Weights of a small GPT-style language model, trained from scratch on English Wikipedia.
Size: 12 heads of 64 (4 for keys and values), vocabulary 50257, 70.7M parameters.
Architecture: RMSNorm before each block, rotary positions.
Training: a variant of Muon for these matrices, 478M tokens, 5216 steps.
Each number is 128 + 24 x the weight over the matrix's rms, rounded and kept within 0 to 255. Layers, rows and columns count from 0. Numbers have three digits each.

# layer 4 MLP down (transposed), 704x512, rms 0.0293, rows 152-168, columns 128-255
136141100157172152102112138179137091122130152113149128144117111109088141136124096138180146132160127139131108137145107103142130114167125127166158126131106148128101121136130079100118194120102104132139137159172166126140145142148099134150127109062127106129162130134154110142166127132135174110127134134098171120097130105180116104099111118120093133149139131140141084111137136088154146086116
116105112127123133110138150126137094103115129145121122084100135168128094153140152137075114148137097129112105149148150175126138105163142119132127121119158103156124121141123156092110128089129099099118154125097073125090111110158094088130111094122113146074107100100133117145125139133137141125163101124096148128127100139158147164127143084149075139109081137118100140110124086115126134146148
126110172114153133138070127097121137141138133165086101144093147164136120092158143100112111120123094147143129138150142140111142124153113124124121116098155110149113108151073149127098182113122123132114134146116132089144147105143100098144109117113130130130116132122131171141096126159129077115130134124083164121122137102148174133116104162088125110134103097112132138101156125146141125146097
126169138135144111134153146132110153121122153148165107087151111090132086119162149174122133078126152123148117144123103123129150110088125121160103139108121099119127122111125146098127139152158128122120148132132118183153103164089151127097139128100130113131108130165117103137139151137138105090150169136150149153113138149158124139073152102098151135108144134101174126129129164095091097143116
116138130141119138164122090090072159118143148124154109111140102107103127141143102117104183126107140099131174149140136116111181117127154135136127140103112145127105145122110123158153083111107131148128119151135093138139165140102131120138073134127106135136103112119117153138157131115120143082095139142142071139122181158127059112156132106107165111116147145094109138112132117149115159093134
121116176131116131107114112162164088143117148160117105135139126084121134104114123142120098125109113118053140091156089111097101081141139154160110136131133120152086115154160111141142111106136109184138117138096110153116113124118136154107117137124100152081130125110157129133071107126088138146115134109138159092109112173118151106089131140098128123137143094098136133125128130136178103076121
128185087111160126078152111146119113060154113118133105125093152132150111074107151082140119136117148083136181089110113133104130133094142126123134160118105077159149111111126080125124118128140127149116135095142158130114117148125105135116139126130097137134125147169167158114113095100149106081125181151192177126132132129160106121142120100160094113106119140152124113127188165127137082109145
129120125134127083143159124130144151088130164189078116120134132116104100138113132139116130138133123108150122083090140104136111162135157134120118133137129111131152171107115106095114105109104134151129132122087101148144145141121147095141127168123124125172136103107136104131141101102150120129106115111094124116137158134137148129145133140111121143107154095132128112129109141127127139101142
129120109099139151089129132158120098091152118130162167123104144092139126125113132115125131155153111110101097142152160096113108125142161120123140092146087157106122121129133171104137176116133126110149109123085151126080125146106138116144159123108177133121120108174109114142113136142128129116147118119137125121157144143109146100139084137121131181134095102141075113154119140153055121174138
175133147137190098151116141120172110155115158094097140097106119119140145094096101150139121132154145119129136121099122153111228159101081134134139151119110129111113143146133131118140129170164120141119084075131107118078129109212104115160142165148134107162111177124145178127164114125141136097122170108130149088143060098155140159113121139123119102136136134093117157147133116159109130129124
146120127131139135128143075127118143146148129159120172161097123117134131157104134117123164150101141145120130114137117120126104142106114133131127133164110173110140109147138085133112123142093162125142109088158118176071128158133098192132143140117109122111152128134116117132111115105141113143138165153118121110111111106132121118143107084160120144149119123147159118144102106119124139099169
153112144149138128132154070148136105129140100137139138154108138143131146132142138172146123150122109141085101131162089109127169140148141104126108105130121123107147130145132126082115133154141113082155099111125173079123147149158111111116140128120138101168128115127126074119144116141124149131151174110130103091108165150140139101122179132107127116093106135125100190110141097103093153142084
138143102132139160134097133176076142110110107111103124116130148108102149116121141136120141150137132130126154132143113113127162093103135139116163130150137140099159115112176137156179097122119142137098136136180159094158161132133152124121148151114111109150128112184111127114117113125105154122119125135119171138099130185082124169126107112125123097129137094142134118079141151106134110066141
134133133124144151124156085135132154138124116120108115126089154125145106103113117152110137159090139185058132109126177082095142165121153116113141135144090116110165081166144141143120095134130131134168086148177140188116074170104135154116147145115116146118124119148144109118126153145149151120116137154130077104104128175110120145077117096128120106106141115099102144121140163100033155158115
127135129133129094101121113132129115114170132141136122076137138119119138133132129121106113114134106112122163112080129158147080103144112097097147110121131159149108138120106141115113106136130140136126077110147152119139100060147125149128134144121144124135142128143096102161161100111136156117131098125134153118109115118127089133137113108130122134116122156097147142104138129173146155126118
136185104110170112140129094132130126113114137162127122134136162150112151125116135178128132156089134109050142159135111094164117157117102106128126178104102097136134113098112129118141122175110170141173098171114149140155119087143160116138091109088134115134116138096132147137112161119137082166143159079142127130132138120128118150132185097123155130131140148125114129144127147123139116099115
103077102157140142146152143139168099143145125177124131104113130136142104151190082121131100125134112140128115120169125116090151129185124169143111158107107132153120123145120127106081127133131121134106126132144138138127160113165107173171083119082116138128150136110110134114135140137179094097149160113147145100132169181130121116093108131091160142131116155140112115111112148091124133142097
# layer 4 MLP gate, 704x512, rms 0.0304, rows 153-169, columns 128-255
188127125141110113171134097097151116119144112139115142116108148099130083111100108130123128141120095153146110157123131131123128101093108150143116131126170105107140144065117101151114147119138145173143113154066147085079112160090150131071091137143142141134151108163115099107134128128115107120128138083139138128127131081129120088098085151160133168142136163150178125143136122126096119141186
127131096134157122120114093150116130151137121164191097136094145108103076146110106131123120170134122159076147137156124175144111116114170120132134131120147110113156162130104122131154085107144113090132111087111133112109119102137114102107092112123164130106160168135088093163087087140106138149138155113156110108093172088129134168144115126146132143156113098162192107130147138208072138136169
107153129086117132134130136116120146115124119137144110102144156108126155126119172125140113148096130103128130127090174143129137151132129088119111176152143155122134118117131111113175109151134099124127168144117139143140114073116133139111090126148139152129158149084140113161085141149085068109157137093162117132088145069117110124115145102131099126109159128132158121080102162125124136125133
127156134113177148113116128062122137164144121160108085108121094109104114142107135125146122129153132098128120129098104121085162100137125141156139146148139097124095116120147116133117113134107028141126117117134102131126102165061136147096119136084177130133132134136147163161119142121099133109130122153148153120116121132120145157152094098131114150165102142096138116128083162148136159105121
145108119123127127165142098144121166117128132152137130128178109095140129133106162131145139136157130160135182099134146133147129114117136143114177137093125150132099105109089093127101117096117160128131110134113141090104128121151163174116182155143147149131131131128126123127143147146101157122125101135148129145145125114110124103155127140144140113151143117093092163186142103139160152141159
153113160149155133137117150124102097113153112088144103095097112135145127121117110123084127084120142161128118140153107129131082147153113142112094127140153110153094161151168129100136148116130111105129043105145119098102132110129128149117137172117126160150125121178129172136108109175125151109138111137128133128132141132118083130164140126127170177169168082157102117107111128122148132105100
121048165136139181117134077114146136108144149166114126127119149104124185085156132098105167107128169151117142182126120066107132091140105141124136164123110102101133183165052152146141138138124119126155133138142131160100128140132134156123083118156122154090150119141137133088166122121125137127135126151158193125140143140085118112117135185141109145108162158103121121129134158161145166121071
059171148164152112172131088157126145100105124129068168151135151136134093143164159169143143120118144148157138127099132093156132138117155141172155100109107119116122128117124098112123135126091116132102120137111101077127134085129096115121106127087110128115113156101135131141149144128137168102098103126153148109112148119172157114127158159083163147104117140157141091181161142120111094160136
142114134110101164124113092124126104129149113086110102057165124141110124139158106141107082142148134129173116175118124161113134111090141136124153152152121098159140118139124132166124137132183120111102116092158176143118123146129078152119148136154108131107126133137141116128176115125128123158096092143091108129127149100074149156098168124109110106135161101164113110081143109122136085105111
154120127130165120148111146146127132117147147101136091094073134070164126139135130144148140082186174132121107154154121145132104115129150127098087162151139143118095100157180110142173134126127146126133144155139098124142143128115096121106149165113131139144156108145109160124066150094141091153108087114081137153121133104097084150122134163161164148141134101126150093140136185095084076097127
152152132111120159112172132117090133112140154135118113134183139158142134141113144159139147130146113109138107155107075142156161117132138136119121138142124106140099133102131129124136136157117152098155098089137107136136125080138092123107106136183136159125100132128132119130135165125115127145111132095142129108115133122091130122110127111150130102117113138127117178116105175088119146121133
145124169115108123103151075098153141125111147120144122122178092078169123130155094139136091109159116112108134127140207140101147138106143144073151111162112088145100123165123157176160094157149150099135135155123147121119155099170083154120118078143124123105100098165132136120172116091142101120112136143093147128128157133120134108085170164174135134099136126125127140127126099111122166167137
160174136158125138120096125147160114111125114111123131187110125122132151122145129133125143158116081139117135103146157074135129118168113152121124130173159150075153139085140173165128115088147188108096111178143105164107102144126147144117120157121121143135077091147126093098152099125122138112101132115161074110134138102157115163120150109147113083076092082134144123116128138109135129151124
120187153118137113128106119139105154122161133128108132119148158138145120141080110130099124149159128114119145124123135143136118114129147128101112121103129140102115127159110158120119117112146141149134146147118118099117163125162130165140090110143141083116112095125136111108107126117150143139130117109140135116161147142168109112144081173145129098110102154101125101125135079078119082090150
137125169167115139156125119144105147113101119083164128144109182113153141105094146130131160145120110099145083131132077127116132165116165127109119146141145131107129147130127127123169101123163120159154160124133146124095122128144128164158150119147149143116131175108107134151097090140124149131129078123148099136145093146148176117128088113117142106083096128133112161143156140123116161143138
141132143122133120089184143103146122111087114091145139113128125074156112115113120143148099119165136171106117140090123116127117126157164168126130137133081116137131157112080132142116173154130118169129108112155157147114128071110092065126088155091090096151130150124129111127124135119117113124159137114144089116119165119131103126066153102114125139115102112085123093117159142114142130115095
130159117127097112127112132160187073182085126147120125122108149126120153101158065134086114110143116101136127103089171094155080090126166118117101180135134129138162059137152109112112173158092120125138176114112171156139144147122135111108161146076138126124105192123109135167108147154166152145128133155072153108119162136071122156170132160116099126119120099115159113120148124130151103137132
# layer 4 MLP up, 704x512, rms 0.0309, rows 153-169, columns 128-255
064147112145120132146126182149168178106137102077097162112135142134147179119144139130091109131136155130100134118132128121145179126130147126065118111086113170142114098166133156127128103097111118116102173154146154122131120139124084114174134126136120103141142130114108145160141183121120127087119157144106119095093105108079137160166133186143122117162092096131126145101119145104119131163117
132089151125128115130136113113099118103130081169130111141095131131080132105127179102171161102144137083138116121159109121131119125122128185128142168114130135141141177140121099084121124107118142137055171117085104153135086111091140133150126128124125120110095134160147128159161142158170128117131137101082143130146120146127119103122122107125116112104117130120123166152129130103095090126103
148109126128123173114098158117146143114104092131125112159126159088101092124126144133102118111150088096121151147130117124111087092150132144154126106130141113149105141148111106146124111135123163113115126146128109118084156130142129137146080099124108174141095119129124108128124106103130112151127127116158116142156150119102123151156147141136117203154140148090135106115151100132107100088143
142083130112081082150120170121121161144138109132116111119138098047133129090109110143114153118105140164139120120139114103109139110120133135124116128144093118099146110111147118146113156115107107118148122129126119195101163109157176147128106116089124140092115142135142170152112096139114158127100149176159135117141131142130125106096081142114207151103170151141142115106108110128070153112152
156134151141126138140093081151133155133106150141105148136141141177120105074150119117113097080090154135102149147116085093155085111172123166110069118150113152106169123114111141115081138110140163143139118082164154162163150098108077118124155113155116128143150149095167097124094123135121120152101087108141128133110141120116133150127111114096122095129108094138148120135130142126171078160112
138135122126163128096163132123089067084143099101139067102093091153168100143146154154100156093152165136140143075110080146154082143173121173122109109152135114150080179164148098085115126139152129093133107096143131132131110147142121122126136139129117135162116164152146160133121105150130124091129148134110157140116168173147113155163140119142156136132135113155081112092137118124130104091074
136180120081139108161156172140090107110144151144102144096111088166116105149095124134143136142120114093088097039154126175119107160183141100137121039155164140111144100122164129117143132132162147118151147128140130101152122166118110138111117141149157101117122153105162112130119068129140137105109126093088145114155130104121075125143103099120132144104094130105127119128127114134111109107153
132133131140120112136128119150108153106117134131078132172112124105117118131153103128166128125104128134145142084149133104153139120117119134118164139114102124128141125137106100139104108170136136159160150135130104142145137157141107110158146155160148129148112135108109143094117108123117059100118134162154122086117129126118164122147099162101160130081101104121128112149138138120186111092088
132167151133146123175155122155165108155123111175143143206167084112120110133133135148137120142144131122108076122119101161122169150121084111116068150102098147160161154110108116090096162099107149116154106132098101075110104120130138119122089096097096097136113152128120113136146147141156156097142169136126116087119097151169140137125130166131124144090138136110151183149126144170143178142125
059099192101143103167156101119137113129113158139137111086144132138130089118154135115123157151121135121153159166109138107111138110160130169108106098160096110102083090119111122139119158111152083149112112134101155145129104160102109113125109146132086143146116083121149135165171095119138129156172141101118141134125127105145114137103108096102134141112087125109120164169097141105123097113141
149165122155139125123123127142143127153164122129111112107126098122148146115089138162142142154126144144143143111160148156113174113130127154095156141115131095082146119123096126142133103137117110114170083153151174133149147150130148125119182156068131161168133182118125129142164163109160078110176134151093161117129144118166108156123123139149145139126094114103147129118111116133122135129126
135154069152091120116092124174101146138148117111102137151113137118140135149146122128106145141084160058106162108125113091157133136123135124107146133105117124104133097115182113100168132132141155106122109139128097163124153150109148143170094111136122130088100146114149158149121130125149154099129117061132154156134103158076174132135126144140145141142136146108127159100120123109119121107127
126131132117105119162133130107125102135132093154118093177128130111143185165134110098130167097144113127107087119190114136130128141115100140105126092150108106138145090127113146157111127104176179136126151132127140101099110121152138147139144129108111106116132117129123091107134111120144123116172156146099077159134127096157103141132145122151143133106132098127108126131082142133087136133132
144173133103103135125085130133138134127145112139141127155135121128132093126138112100135162153139105123142108134149166128126156121130163138104121124075101128116102117153134134111142121139122153118128140146116126099110124107173117148126118104137175107097068172105128143157149134116158120110140134102096122120117131142158142140158087140129091137130117140106109145163130091107093111108136
179146138145135155104124137141154134123111130120121142120154134111115121152150136183137144086132169118157114109096155141104135117083120108100124135132115130130139130122154104106148117145131137136124149093112146155136102127119146119130104105113120142121122142123095129155108172113106163144124130129122097161113140142153138139102121107116133117078121166148127125122131146139113159145112
175158137110164167160142148110147089135130111106146083143083100117160157163128153107119143137140120146135130070146134136155100120084146122113124126157140140119121110142158111089178101133072087146189117116123093086113169112160120122147129099135124131165125138181130110113124081134170149124110108113112126148118082112139109138136147110090131107142122133151106154119130155108109169124151
103155123150121116149120136125145132130155137131149125137135166143063085123126138122139132102084112091144127078109153112115157093125144163110083149110123139146140111132137133161146141117132144158096146110124172138105177098123133106143158115084123135122133088088183105141119127126166140119144165143102127120156111096091142150118154098104145122118138090115127146153155132101102144099126